From a checkpoint of a small transformer trained on Wikipedia.
Architecture: LayerNorm before each block, rotary positions, no biases in attention or MLP, tied embeddings.
Each number is 128 + 24 x the weight over its row's rms, rounded and kept within 0 to 255. Layers, rows and columns count from 0. Numbers have three digits each. The size before them is the row's rms in percent of the matrix's.

# layer 3 MLP down (transposed), 384x96, rms 0.0771, rows 46-118, columns 0-95
092:141125104110142113138132118139122121159124125132063099139139143133132172135112160150132113113144121126114155124148067123210174150129127135096133156129172172072132147135109135164139122095116096135126164135074170148146127111146141122145135116105161117100145137112130093130107133142115100106
091:123142166144145136109098109160129122114144128093070100120158172135115125111152125152159094081151153147135128131120136123174140130175147131096158140137135121113084108105130160102114152091118161142157128144103143161113150136098130091095149124150141127131120127108143183139107134129146081069
104:091124113134132116125101140126108122168145092167154099136127126122128166085130164068114154099147106142096129089141152119101136123185165117129111131111146120120093099133147116118122134204117134152084107149121146112146130128136139118157145112077156104144129128099098100151161144132125131168
100:129145116165092131142147112127170133110131104099125142175106102101116123112126176174137116103151145088136116097157136145098148138133146103103116087163095138147141172122092174141131118120112139094136168131082105118150124127104105171150086156091143096134152163119120151121132131156129109154
092:126120154119180129109119114172104100099132125121140129132108134160131147155094138124143158075130120144179125149144181099112159106112139134133135161151129132112117109150076138147099127125168121145142117121101065122140118145093092130105118119112161179125108140168179140120132164103109129104
100:103133123123154130110161158136123124139121152153176141123131118147146117110113099112131161101086162092095154139142087165149087129094173145138115120102111166188145104094124109141161118156123135114100138141121134144121126095192118123112136126128150142150089112129166158132162073107144134118
124:108173156125122097159145170158107122133158152142155118111165123168148116123123142133107156127150153104155089122098165151087096123139140081110134133095106134130100136110111111134110129124146142130112122136157195115125124102136183178118133117128141142155135068157148125122118117119181154136
121:167087148127141157138123176078167083100126166112181114117141118128138117139135114177108114131137162106109127127139123139138143137102125102134133102103106141132116163113125136139115125118128124107086154149097165116151125138139145114148112100094136186148130095146105088118133109086070092153
096:093102062111181130147087116122134103181126108134097134143111126125133092099143113133148138140157154128109124137147089117121097131134124108122121181135145155128113116125126170155148118134110124147144109142126112130129130166132080123118100175103130134165108139058171133108080129133112113158
090:135096169131145128135154119126124142144111097122114106140109185123157121136144121147098087168144130130118121138184124126172136113165161115147105079079144063113140164142124143126116151164169126139127153119150165162141108102182124130136113090138124130117123141101142132172102145151120118110
095:170141161135190125098096183129114119117094157127166111141151184098123138136133097123087144093166153103138139132118143124118157087128101121110097158128136103116129175121114109120122101125128140114099138115075100144163134143139108150144144159123169140087135143141160142116098146142099129135
088:137146155136118104111205130156147087131174103142102154125116156139126144154115142133111118113099137140095116177138077111138136093134118143106136152103187162116112145139126157140132122149163120161160087139103144086098092118122152095144101103144131141111105161127144114144143126091104113110
121:139092168145097146118113121141156135141117152113131111135114109190148161103124143101130150140110129094132064145107145124149087113078085113123126151163101147103127084124132079125159130115135156135142140136126158130155137161075146160180167140101139148119137122119136104121102131144123114160
088:157125154131156108125114157125142127144100101150087094139128190093160144138132190132121124115120155132152115105137089101115143139083121124093100127130116161150094158152143159133149102117097095098174127119091097124149150119108101133142115082140152177146104108082144122131101131120120124127
094:131106113097141136174138119119150143100118144130079118122144082136124142114126160121112150129131141187137111131158160141182120163121109146096153122133125092137139065135152110135093148136144184078167164135123115149109117122095153166150096126143147134173103135156110144102132145122115133107
100:108148156157155123142157125110116115111139122107138136121120129134146107096126135107097106135086141150079105141162127142075117153101140074097103137118127131139133132116117147102156130135118141111113183113182184137133090134138137118130148139097123150167142102166134158165169104094179111155
108:104104160145142103142109129149119115134104128101137146111084154174122134149168129154165111150133136170156139140076110132161122102156086129093113165148115092152139156102148101094133137097153117111120163125120146131184143097149130152154101146146149096135138136090120090132101163133125106165
098:134088155146137150108089114130143162131160124104159118145097133174116149110148129142098133119150179137163102119106085113156166097116145141126100089162140158110096116143106151147128153108102130065131146124130163123164096115104085141160138140099107159107090116127147120101129117158149108133
104:127137119145108142140156102125132154118154154116108091130122100092123127112166075116151138125096091089118157123147150125186060119078134132133138169133111077138161126108163120106085119123117138136158135145105150155158124146109113101134128125139077120097145137134124100118132165135173149136
089:141118136158163141113118115148085144142125117117107127123154159093179133101118131126184105104162127187100124139112103116095124168157141117128141129119124142181141125132134135122116122084147138129159100107118091138171164146119176095137100093121152132092105147139104086147088152134120154133
102:150176136163140148093101144136109136132128134110122141106135136136131088115128053133151137166157129187129165158126115095132110121170124146136153149156113105120159127114126106156133102142151127177150105090132162137096123132155120098136121155159089135124156126089130117141105175160124127170
080:120095089166116154131116138117145099073123145166094120143159140150145141135081153109067091125116118166126136110119145135124104131134111071102165110129116123124124191154072127127155125130161140112119119167120190131147095103145153135159147118118127122132124105132136164127106116118126128138
121:116054116090118126138120119148158149134128152122102135130122123139181091130109156117153122131143126104093113146143125111139102136141146148144113111122189127088120077172156139126142112116123149144124135150138146124155175152134168122154139122063113150148107097153127097114101117144072152117
096:131136142136117126170157133135115130143103093134160105108123107131123108119132140113111129118151104110144114099094126105105123120142128148121135127107114169089118163116122182152147149153151155090132139082105117119170166177125180137129158089185141095143141113113180141156162177139129152152
084:147142138092109164124085136107127133159110103106144130129110143182114154147104116145134130170131138122131133140174129109132125141177073099127118122159120133131100111131141182124163110126080162152143153129129116122104117108117134139143090134113144147161189145137155088106124099119085087090
107:091102111160126114117090106116129147111113111117141147135160110138171131068111157125108129066156100113113115146169111139106147131097155131111154101095156053115164107142141105115110124125106125112124119165115098175134134143117146086132104147113117143152142132143103103147137112176122102142
120:128146108125129134133131135114159100133135172109195122130107113095102153119131126076138160102122100075103113114111174114128074149110093129156147141113137112153139126146169139162128132152096132119115114098128096160136126107118146138162122135067134156142085182105137145135123112119107139162
109:094125167124139167166105169123129156139151137158152140103113145147109080115102147112137146140149123129119117135139146147178101086077112170141132136133138106118086124107178083136124121172160117144105131127140096140165107127129123145155156141101131144105153094157117143170151086134101107108
097:160144114114130123125115139130114125106078163128139173108123136114098140158118069136138168102112132148097117150121124106124161187113121115136127095087102140158179144154123114160121144117138103163142116145099100142090112106175152155111109076136100117144122100101131139156088110119124161144
092:156128129156104087108117140152133129092109121156084083143164123163101112137091171167155141142123128157141120124111135111085113117139139116116095135101129128138095170160172174132157090138161118083170126139116145123148140145128127114103151114160130096111077105123119132123171151128097139141
092:135145124141167164097124119144168130164104088137122128134117116123096114107157160139116127143150108163133106127172126116161135165114160106091182106147108122132125113106129086134113129125128090193106153140179180097124113109136149075130130128129125104140172114123113121108129120093171139132
081:112138133125117137138142118148147135117160088103126130125134153107169158139134214172151117107143107145109104150109104116146153158132085132119116162150085131169084130157146138178110101146159116131122137085120158133136124132078127131117126136178092133119099152130126101117075119143119129133
097:142122114137124120168118077099138120163145190108113137101154075145115119157097108158169140116092105091110140092122133116134108115148138114135121147123110143099119146111083148103129091128164118116172156138113172146153119111103165123084145135164115103152117132139136126149099124131124171089
107:168113132120110150143155106151104106102076161143100149141131143084179109083097113134130127142119128107135138143135159113171124147112134189124124126088162145110118143111159176121151152132118132151080107134128065147113105120154114106134113103105132138142147161119138148125092120137132168093
090:109152123147081140159134168140100103110108138105094137149157127116106098137126117164146117123097083130129147156117150156112126106150189119124150103146142118119152127124128158094055080108093153158088139152115144114147123172086148109105117107138158146119128133094139111104113144138105154111
087:114120153144089156113144108128119139095111148138135152123128141107098123123127118165169159170139130079133101134117144086125138095119148128092101145130158175087122135106149182155107109088177128122152067145124130104140156141161115125095105143120105116114114135153128134144142079118178115110
086:144124135157129101096119134105110115141115156134052139172130136129186157151122131166086123147148107171132140153175123097119130105143152127098132130096147081153139078164105134130125139129125145132154142110099126116152096100108106108144099096142114172118153118129134090101155146152105131135
094:163108131172146101184142086167138140129108122146112155103139140087105124132152138149139098141122101149146146132119139128140152100100099170109106152150080113167150141133121140119173120117160128133130140150104158125164101112138136180125116110084124088099170139152077156100107142134125136122
113:107136121149154096096137090113148144124104128114137119131094148096112163164123128149071130117135108132111160148101141153125110106114185139091116128174111143137116139118107135095181107110124189101163133102148107145111130136101149112079157089183118126119136124125118119125135130146170167117
093:086090126105105124137127137146142111154100110154116115171159113106171118140145119110137135125133167105123087142134098078122137179106123119137117098141121095128113143091168165164124134137191100142117165149115100120131148071133141155136117095118148141115128173129146130124184100128123130153
096:135165125133139139169137104108147150162100118143119133081157156145134144089118107171138081105146097166126106136099141100084162120122127118132154135132112131104094160173118179098117160122150081124121099168077119126135131134135143090141143128124155124089117126093100140148110140115104162114
091:139136116130101129138071096097117175157129114163071170134127137139097131160096124150120177120122128149126135113153105104120176132108126140110115142097128138108126135129187100108079101109120176112111108120140089120160111147156122105154123160131132128145096122147143105160136123151149107079
107:146120116114169121143132112190114105109111115120156148129115143118137107110110095095107111190140155154111137132143134132125107133130124114129133151089082119143153106123120092106131123117136140179105131183136132133140110113108220172147107130130135161096154111130140094163126098138138152152
098:122092155138156115115158094121125074125115143116097135138121127114104164098152103127115150123144160084088108167115144148146112153139156131108137177173146147136155143093084108099142091110140110097117097117153155080154119166106099136089104098118129134147145094171131120108113118139135113137
095:119144135152146165106116128141121129126144093165112163083150173086134111131110153128156123142183160120168128160138115152089114152114154134098110122129110100145104140107103171123142106134154110162089127102103116101135116107155140126142143181156125109085144142128098127093177123133143121172
104:128096155113069152097175120130097166137113108138117121084105152116142098163124114136098139158129136103158124144096162151136155142127114124116159158128126125122143186148106138130067120154128167115084127103099136121141122115133136151123154144162146115157158106084116180111116095118118107137
106:113119163154174172115124130147104130149129129118147119175134110107125088111135148151110128089109142119121196115183162163126081122103104089125180118112123142157124146139141134104124111106115123141100086139151149126140137097095132135127148127137120170132121095123141135144153092119106102191
078:100121152122150128142149140140089156133129118103095108143157127106156142170166090165161129094097090134131109115084143091093119111135098141131182106114141151126113110122103188169126154110158151120120149151160134137127145141140142117143132108160107186093099133101091152136137115112126108106
103:129088083069149130092148117156124162115127142150088110115115179163095094174089107096130148157144135120146121132112133061141141133139113133127114130126141146092152146172139114109152118140153149141156116106111132139119112095159128152121135108126105135150110154134152144077088110107122096143
087:092103125126107136155121113124155130141087125167085089165112116166096141077098140184100149143151133135124107110143141156154119157108150158107114092135148074111127124083135172139135139163122146140141130119125091130169147162093162130117154094137140136126142132127151157142104112128116136084
093:113136122107118151149142124083119141145123131099162133153128115123105133144136121180128119155144082110117147117134103154129178106172134102146087124173146112125120098134130168096106135166109094131142087092127137135169100083152121118161157153179135156157140116152174138143108147135117089117
104:126151110121116111105140134134119153142163109135116135146127075150147196115108133188168064123106109089112148103150101112120173117129109160142142118135105135107118138100150122132156082173131133128136169133122087140166128143132100135131096122182118158136129158115146116097111121131136139162
095:165107140131117108159124126121113141166100175120165112127092140142123154159118103131180119092121100173133135130180122115106154166149100109106165144160107143109164140125186136107123124161107149155141099147104113152137095093146109169135085114130167100101109147133140120096140143126115131132
084:122120137082107127106134148110138106163100104152181133136139133140135151128148143164121135141088074126098184112125103129117169133114144114136109098161133113083122141091124141188110121138122105102085134115133141076103138125122124129124154144109112157133143099091128086149092108125126094079
112:166142137180114117126093180139120133145137117144158115155120092134158132084111143097095145135102155169100139130138150115111168136112147144096128072146135125116089134102167115152083143124124131089142137164115130127160099156090142140091138111092122112133079138110094137129166137149121113145
118:096133130138122122125131128103128136161100121148141095079097133132160138087112077134177152156141100076121130148125153117144094139131101150131144138096189140116119115155151098170127137128122135150144134165156146108159108164158159112154083138158085139128131183128124136172132113140125124128
117:104150098160129171125132141141144085109106123078134133131134105122136124106137089142118073134112177135146156162081163125084110189100141102127128143093154105123177125140134114139146117123138095079128129149132162114134080140101124125166104145112135167135100111124142141109123154123158120138
083:077090103146090121096166157123084133121112097135152141184169126144160086142137137161157119132116150129110145120095096123143107124182152145135125149127150138156172132123114140146087100127124084082094157155115123128138124168125137099122119116119134135171096140134149150102125136117107125098
111:099114089101096123150180117126141155153105112101179119110088131094124144143143103104151116135166145118110090164136134139114127120127140138152097126101142091109177121106121114139092166147141175128147121097144081146110140161145122097139141125171117099168107171133137126146158106137093106134
096:145100105126086147162147100163129096125126160113153133119093131138111095146106109110130118115144139094081129087140124134161115128115086124159086089161137167159117106113113107101144151146130156194144130150118111166123122149081086114139166123147097129123106094119129141133142114165132090134
097:118156114114107145153129106129110088129103171157163096118128150093154156152143098105154102120183097154106099133140116117130127117170103122118161117149132135150183155122126172131157182098122156120146113122109108126100110116144116153112124131120133122135095129096113079157152159133071151112
098:121096127090132119161141116101087101145099111175114099144134138126130140140177123128144114118153154114083146122089151141102167077137129158090159156113127128120095103134108135120116125120166132135139105113118101139167131170114192095169092088149130115120145125150124122125107140111094121172
089:181117123116127129098142187142118061114130085123138146116076157098156169147113153111105144128127088136174167137129061129142139165154145143133111113153128116124102154149157122139108126139124138103121137115150141115137163120134132165125121120088123101124121149137124123172080137127096111146
082:141155144113090133170129146099109128156092088163141138166160111132122128135117137123135162110178100146132154137124114116170129140156113110065123140095111140125132090127130118100185106106123168100161151124108141118147142124107124161113129153147140130181092183125107112133121139164114148098
094:164091126152108090158110112106091124104130146106131130108130156147133107101148096151120170133120128157132160125146098062144131118121142109084149117146103148128136103140122161129132095149124165155095089148116126104096143119129138147131132061148111174103087144135133150088098112104133096103
084:164125109084132087110141106115144137138111117142140138118141117084161152117115125145118119143099133132133117137089110091148086074126152147118135102168105085081126103108155095113128085174139142116130100113122110141143131163110151142161100147157155133091122179147166128162164117134144094125
091:163103136126136119144156144112079098126171162150119113109116135126145156113122187115118090198113104129129097152198117107154127130131135153120120164106133091148131081122116145110135106128136116101151140170111144124108078138111117113141135118129138164131122191117138114118135144101155152126
092:152106188117145103140160113131140100129102124161100128154128147137118102140146115150131123169141139111123100164105126093115154115114138167106131120160126133068114138102121125126111144152108120139115162132103111102198138137147107078162103092137160180136112150163131140121091149134118096092
098:129136136132095157107144109095090128129145143131157110098115081140107142190143123166134147114095158130138142151116174156096140118113129126135059160104105149100148119141136097120118131152126140150118123146110075115143112165123141108122154143120140081153113116133153200086118109107136123143
125:125133127103132158100099101128126143183174127143168130136109127115173131121146090128122180087135115120116112103094132136122095159141131115157146156087153134137108152140155143161121117138122121125156143111154125100141103092177086088130080119170108139142135074130111126098163116110158123132
095:139110127137080116128159096140155160103123092131136117144177118129113097143109144139131121114151165133135139116095134125097122138140135115133163088091173162086153157109136151143084090132159123109135103194108099103140090133152137130094118130142152157131127082140124148098077103125148120106
106:153109151149138132089134111117172126104131148101167112119115135134133137133122122157145070151102101108125175117121101123115123161092096134172149083129149084125132165133097137096076130132124086152118144169136140135146145109122086123113164129110150171150112119104122077093142151161130119129
090:129126082107142124142117138144116129099132141168141137156139159097121134130132079111144122154127148130134130136172117099111110114178177150159150070134106140123116114146109140116122122122137072152106099159137182096163118099120113133148107174160105142121119126121122186134084109154109152096
# layer 3 MLP up, 384x96, rms 0.0773, rows 47-118, columns 0-95
091:155109113102132089149126121126138168137104153154122154150109071113129109102126139129119111094127136132136109146088105105091123145108077120117127125130092132129131182143124093109103168126127135138131161068167105107094151122152116124160141118157150172113172158139127119178114121163113167132
109:126125130141120112073140159066134120133127131129110090122092101125151097124171168110123127162132133140140153133150140141165080105159135104177148157141155137102089082148155105118108131125121090174101108119161124134107144148145109122133137157104148147146123132136148144102106153090109180145
106:093099120127170136131131143109152129131145121139163133113082108107131109156136124141165150129123157116112162119129171150118108146113098103142144167106086080161132074149122104154089125103109184144126135127134078172144158128102108096144128112108127141098135103080150120118129086102115132150
093:089117132108178145093150120146114157136113136099125081115103131137142153100141102117118078107123121132151156143119163130113091092120118147102150131125155131089144103132090126167155133144120078143150171117136161121099130126146142102112154099086181149099146124124138145195145132117159119118
117:097135135138123156126101160109110114087148176139141111114135101164135122118152125103142109120134149160158161112093142141141140136165140123158134133092114166120120161159112123163119144112118121145128146085160096135094149135092109081077152093095141098134073147141103107129157086159153123140
123:117109140139126157138159122107145120165152102126140115101116120145127166155132129142128169092146166161178106126116105130088123129176100167148105086120156120128119093167127115124087164115096116189087141124143116131115129121133108106113153093146081130124096088141133136165140101116110143161
107:137164136114142131091135101134165109130118143088127129114114078143132132102172147111087148116121120102097143110151144130150121164153159172127109141125152130182140104146150090136106118088108119158106099103133117144109122157121163116066123141132093103084132159111145146133128129097079108164
100:055098125134099146119110141103167173127144148143162124124120137128151165121169101121105132126112169093119122150143120129118130093112146108118158110093143111089164186118128088120140127147123110136160117128142126132125128116118063140095151133088110123142146117147163105146096085095142145148
084:139121115115112171115136114091138143125122166173111127156092127123105125115120144104129100151111111145105149088120142118125123092121139094168134159104107190109129124118083139082160168134071099140093156108126127181106167129106124141120119127131149156091097108140088159125118111112133147143
097:150169137121156150128141137125155115169128144115142133103105115112137126103157158120119141162133128109112099096125108112068092193116130137109121093117148130142102107150155123165174157149113132137128150088138148152119081155137141078098114106174120126105147078086134114157144159133128109127
097:082138150102158161069120109096135086127104139133136160117111111146173137133148143110188104158094120127156128122099110134123070124091159154108129165130129126103142138149082141147133101143138081111125119102150155128098159146149136150091099138140128113126120149144154144105122111129164123168
116:142129135112125158114137145177135127124117166114157126126118113153127149160162124152077150094133107129105143088135125130104113139123109164126182138130098061129132083157110088139130115104116155125118164096142140110148142128086155158078160160105147107133107120128135127152156129092086149161
096:163107135131152087147140133147145140152133136137160113099143116114104101150150098104076154202145130158162113173130129117085096141115078121118140102101154094116148137147131136157127137132098142133158115123169130093089127142150079114127141102149148099105110072116141098112126128126117136130
098:137150116142086150125102167146137076125125133147173182123131106110133172142099144114122102140103170108156140105117113149097099113095102141126161118116135130135140153168141120115107162152151093124156128121113152110114164155161109136122164135163129149148155113090145146192119159132106110164
104:122111130150122117127113135104162116154152144146164171102135101147081148142123088119088165091103100110149131177139140147099113114109132157125145154113151099142174133149122092121141133120113113144119156128159125131098082112119140141084172108124140159135120076112158173141146105124080158143
108:136149131138111181120119155090140120105087177116166103135126103132132077169148125092135108129137169151092157107109121147080100121116087099109106158150171094161153133118151123127135137116113141175116132117112117122119111106141127087127140176138117125097133154149114158146173112097129108124
092:121125153087142157131144146132128111159131130100133140105115141138094107102120154073146118129129095191133146152110082153116101161097097139063174116110091109127154113169114097132164143173126117165105171106144139102133156140138128139136114113094129139156156124159137105124150142131128128150
104:162129103117144155117115108136142120098147164117159119099117083099138087109132117119124176130125106084115155129087145147105114157131105125180105146107132143154115104146128080101166125168114152190103115151130115126129148111153110127125156123117127109109112096127170152134155121087138175165
106:129148124098161152142111144107089127111140153172156130100126107142136096126123134094148137135112142175168138156092135140138130124145107072148120130117118086138135115112096123137121104162077159169115101119141111177135127120107124118143143119129144128113130069100089184149134089149146172103
112:087148102177135151118130181115174121147126140155124112109151134079153084113150118126105112169125140157143120138122122135142113122173137121111136116127117081131169136139127090123127158139106107165112099108166117111125132168126077156111137130132108133083133107127121080135102121103122186161
086:143095096139151136113143189143155139136144133135146132119128136143166100125121156156113122117142086097162180123148115156076147128177119091124141088117161103151122112103147112174132122136076148142108109108165130154113175108121123136105134111131136090104081137147082118123120126116161123125
113:150092139124154156098136122158133134093138160105142154091117111107167084115135105135164157109134093088128127086148128146167111143156149137165148133132140114165163112145088114117151119138080162191107115146115066133108139158151105154114138144106127111127127103121115131143124122089130156130
096:139135142126151121156159107127139103121144158176139129082104101158146104106142130088131116089103125152136144121116128173110125154144149144138117079140123132158128153155139102156150158088126111108075173110140160101103109114166104133153146114082138122088091147157141165148140100141103104111
085:135124085098141097108148135158132116112140129129126108118177073106121105112128138138104133111174104126120140159125133120141103106115148156117127108081150072145097156104098114133128098135143143141112139070150102162130134143127132085135175142127110148139101141136110201143080163116139145128
113:086175153135157168150142143103084149118118169089145124096129119114174138121153124113158103120138136114130149113103128158089101096101115140124114165085130139151160122130142119148106172123136147150127125100133151083078145151118141082120174130140112142135118156121122139095136113110187107128
115:098108116162126177149128139112097124179123149093167143125084108079151110146167108114138128103124163095099123105141158137128084150102137120115151135121115091117171158122139128148097162162106118160097119149160110133130128110150115135115110154119116145099127099088117182106127128093145140159
110:123099179118159157145114115113164135104136134167135150079056143095141125144127131137116088115132132092101087126126111168109093119144129136123174133096125116135114109117133093109154103147099139121098159138167116137124143127118121138116148081108168135094144149154115139202116119142124130133
099:080104148142198154115149144139115125092106158064161143078123095162087139119131091117118098109125125096182158127124120107115146156123120168136126138127139122148116108131122103139145107091118130145158130109150129113099137159091147133147128121116129100148116112131071136168131124123084124121
096:126135124127105198122099176098172110156140123127155132156137112134104125128115131168148100118112116090123161097122083160159122147119104089145165093088103126141141082088117107121115113128149143118078125127169116117109126126130174120131151152117124146111131130101120134132145175099089111099
107:103160091131116114122126149125126160124111137146103122080126137123178126110141116143081090158111129130131139095148108137124123103131129119148174129099107122115155160120098119105104154148122111173105116124175100087073133125111126171142154112193152156150115135123081147128124128128109178154
094:125084147133098151127139177119170090102147102166153109136102115079131111122144090130145108117114114084170125084124118149124117095125112137157185139106088139131107127151129126102097090148107141141119121149153147132093162111119141146082137150131142173102139149113179110127117136149146121147
096:111148164169092151146130119141125134122141146156133133119096121114152121139146154134136131120120133101146132168077169140126147159138118133103093083075122140105190139091143110076161152144136128123138174140150105117116122108172104092129140123134102169108136107124097170173123097120130136109
115:116150170166136119156141148139118140104161149130150128183093134137130100123136137086105105118108159158172118136139147147120120099132130096112172116092118137131136158118105125127135122131131122141088111053161133103096187088171104129148157112108123137100110165152109118108139097135135148154
075:116102148124163081108113154168140139136139115150136160076123121158141148194194148180095153102132164105152116125125151107119103115109132131117113137160120148119138137152157072158114098122128141139145119109109110121120133095133117152083145107168138150143118140136105108110095133117105099154
093:087105153120124144140125139116087138171158115115124155105092107155149139127115160088140118133093181143140110150127128128122095152133155158139117090105113085137156080121076122119123136084080117118089120117129062161142115116147126127147134106127130147137100098108125133119138138094078154136
084:143143113092138112114128109135139107074155118129175125133136108115126107167137116098171129161124141122132142085100082151096138116100101123126164168139173166148115159163163127173146100116112128140101112147130092117124143152113161150080154122130120118140122126120121103099148060145140153132
099:119099163118137125113104158113141130119136112159157138105106099103128156159119147135126095140107106146166138166125130152139095158127120144144180090063089127104126123151089119098171153168134103150111155106171100125158129108118118141113142121134113155152097106087140163174131144161114114128
110:089118147143125119103106121107134115119124160076170116141134125153081108131130135128097099168070148119135154148124136131126136131125118143116156133117139119171142138126128079163109168111084162200131113123154100118118105111106122127126164155144143109163111094117103094127117147102144181152
092:109112108148163150148125175106113144124157092098146086142144093121149130124131146122117118126148111121099096131145090160170115112110097114132122170114144134111141139120161119178174159135123148178105123095113120124092139134099143108119198117150127117132149117130095116079114167169106138131
093:124097138148106158105135128160114098108132138133101099119144130119129133169079146140121129155129126085152137123136165111134087148126130163160150154117125134127107126126107114122160129148091166087105136088143102134094196111110134164069139115165100112167075149122124159106160140136123112133
095:132114141100142133130134176102150101131146168108154115087084121133159110097123091071127148139091066111156112138108119138114118134120090103074126114089168130136114180112131126128148113148132120149149095126140117126134131121143141140136146121126086140143144138151144069121130115092126176162
093:113105114131085138123104073136117157150165150155123159121103100111132129143155146118108077107117124102119110090128118170131129097146157164140174138087120116107154197095127132100155155146103160109129138107156103133096128112099115129122111104148143129096132108156116110159091144136130113172
098:113135112123182122117113137145167139126125156127140132063118121145119096124126104129090117119138111143143162172127115137130138069177141138100141149132119113113148137128104126106157123128116096139128193107161147126101184084101125089112133104114160092065141124128126132157147156141112112119
091:112161086135135177087123149110126146150134112140131122112132130128169105114126128173121126133141116093139173155109102150126129155122154140119178089137116127134159061137142130113108129177100139129134153099171172132127101106166148145071158123145093145086113129098145154143142117125123140106
097:134155129122110124106149152126127097151141122124126142131162137130166107090140132063120142096132131101159102117107156124091055156178120120140124106142112104109180108129154143130116120139091114167126111125127092117115162108165136141100162124137092103159089153106112140158122139105153129177
112:079132164153128125122144152124139090093130114091183109129131092136106129140146142128134128121116103129122161097126131156104126170096123166122155112081115106097150171140139107166147142173145144172108150094148137135095151100098165078128118110136116104114102138116108142134149091106153139162
082:095140134147102144097137179147109105118158112093182125119109135132123129145111112158125121155154108107141187092126134161116122174111130133169145165114117102107117091143125110106145092127127094132166112099131101147109136139078173115131128169121110095114142074094113105135142131144099125106
100:085157147116158143120109127134100122128147161112147194112131113180085148118131152124120168122133105092150137110110103175123110154139123124112135135110112110166144145188128122154133165106099145122137148130126184132120092140150176142107123106122074113160087138128144140161117127148118144144
084:168164095092156131083142140131080105093147146082119147082145120128152128124134129137130121101094100106156143129091147118100165121094125153167125104123114146158138150116116135145119156110112142146121094116135174121106100142152094143148155141089117110195099146127104126152115157126159119150
089:120120135100110135116161166096109119099133130106169131088062155110160165128145116078107118106109114104159130135143157152080092119121129147106173135150118097120134088148154122121145162105109119150095133163126088131098128134137110114115172171113130165125164109105151113141126142138133157139
102:078132139155138122136152167151115114095136155107166137138111135122149106145105082097161149143114126109088115101134098151145103107125112120172167190119091111130141129149102129160109127164088089164145127150131111115106116146161121145112151143073136173118135127127118119174114156126103150134
097:124108129135103126127148115157155080118118092138167130130141111111100108108172155106129099133171108133138127155123129165125104142124112147110146158111118109121137168091100122136164124138133100165126124086129082161149166096106109117080136117114134179112146139112091157171100141182096139147
081:159159141115151110123135156129126122134119140125114120093099077136118141100162126126145085094133163188117129158120146121170095079173116173094094105102103066141126107124160135086144141133127153151118096093121139179106115143126158107155130117130114115124149101135141143101140139135120118114
112:114095145122118125105103171087174157138124159161134106118142108128174091145119124107140109144121160132184146126097175149146107100164118143126115109101144106150117102123097096147089160119107144133099114121156110153097121121102108159106106120144162164162120120086116119141127153100106171136
111:106146134130177146104129141110132130107134157085156148088077103139153134123131125114108132104081171143136138121113086148092131174129112113122155154116118160158112132141158092176128133141100109139114132135135128139098134151183136129141134126104087111138096132131149130141118090117051100107
113:139137076137145156131156146123117137170097124122136117120077124097158104101132127127119085151076143124154140167125092134131098119120102084133155112100095080190170162128141078144116143139133113150124149120113150118125128121144111126111157128157129169116136138144116097141081127134096116167
087:134139161102111130138124121126109113182130144099083113139125130156161134093160103135142107117143146107128126126149143140145109101138099175114127128146139114092138125169156111147148134093122098178138119123148133092123092138142125162119190116138057121143125162112120086116158137153173103169
111:153168132108146164154103150085156140116158140133206134120091142093137152074121083111130159106123119092146164128131123129107090136109127151151107095131129138146116141138123140120151123119090126120113115091097134138114160156164142146076153137141116128120103168107137127150179099126130107143
114:100118124132124126122113135159148115162163144169105112103096135111095132141128086159060109137123129128111170159102121145127132148149125123111166112095138088132152108141161125137175097125100158145137121144178138129101128087094089089125159143124097163161147139102109149138105145124134124176
096:111123113102120134122165133118143116122154120098144103136135150107131153158173142104140111142137132097142114139141148156131093129143147139136108069072114076151159119128104113122099122147080120133132142099152068134122107135127150155119156079123123119070175112086112129124088124121086159128
084:136102126127170153160102127136126110134159126097175115077152113114138118129076081115109104143131100159138158131158122147124126154153113128173114083110121126142112166143113156115193122129112101120106166105144112089129113144127061153110152137146131120149138134124112149145155136134119079102
106:121150109159148117094110104104128110125169168127134118132098098099187134113117118083135133108134095142147120113114149177111101115175136121132131156112132091119142137096147158177149123180102099155091099103147107164103141117178106166089119135119111120134122138139149146137095124130093143127
074:115128164156165124120129122127127131126176119146108120105109130131137148089104128123114100096105168123116110127122104148129149131131144126182128107115135100133136132150127172116120104143111077155139132117136109123111132176173186107140171131133086116136138093173147161148110075057139132148
102:101136158148134163125105187109109116133144125139154172140134124155137141128140152138148103130114183154130165106110123123109072119132135173106179126123088104133122113134086119159141160092126151117114100121168129179077125150151146115128152132107139159091136111125098173145121151119152126127
099:107207116151124144141148117118142132133086137122126105085122133125131111139142126129163074135113141135143155143113160119123098105118113197149190119065096080123093139129128116125123150124100125116141103088126143119107127120124129141130132127180072120103142132135109142116116159107108155138
098:145122088152100139132141135156167097146145149137154124089099100059171119152138101124090114175116129107165139125124114177131095124090140141132144139116114148131145100114162124143109099158144136140109100122140119104111111148093115120129150125181165105112131127086130116178100149137110088129
103:109074158155173153110142154132093120143158148156123134144138105111129106087151115125167112165123135121120111102114117139105056112106127150173161119085134132156109103113095110143181095125148136166088148097123130171111148118122136148130118144125133150141094155124112117125085137114126158132
099:096144108129111153121091127107130153120172133147140111097156090097155143156117073107139073179118151110133117151122143177113090127138151153148125099108151087116118149152136112150120154166097120141115117152164113084131121126130148136141139196125104100117120144105116170145155117124137138147
112:095127118122110160110110137116120108148188169093113110131165122144136141134150110134126144139127116122138135106106150169145115082168134165127125167090118131127103080152109110120096131095103124129107112114154080166131152162114162135085162107159149111154143100120132104125163138114144169175
088:115165114133131129155141150161096145138134136097116139132091130148150135155151126126115153137093095091169142100156134133152153151109153126097134147133143160125163110129175083183153147083135155133150156124125128135129122105112131113122158072107078127135131154146105131118149154076073128146
117:130126094165106174122115127083119103133120146156140130100111148098150166147144129119123103122115159142137118156118116156108102150133111157155143140115091102197170094093151127157119140108106087177115134145160148144120131099093105135134132123135075161125102090144108124152128139096091107136
087:115097102120170100129146127140118116160101164112135129137133068115150120129148160138104143128125124128096104101162143132126137142125094101147083177126158099150149136110178092182104108107151161159103165113129118135081167125102105110138122148113102136125107093128119152130173171124111133134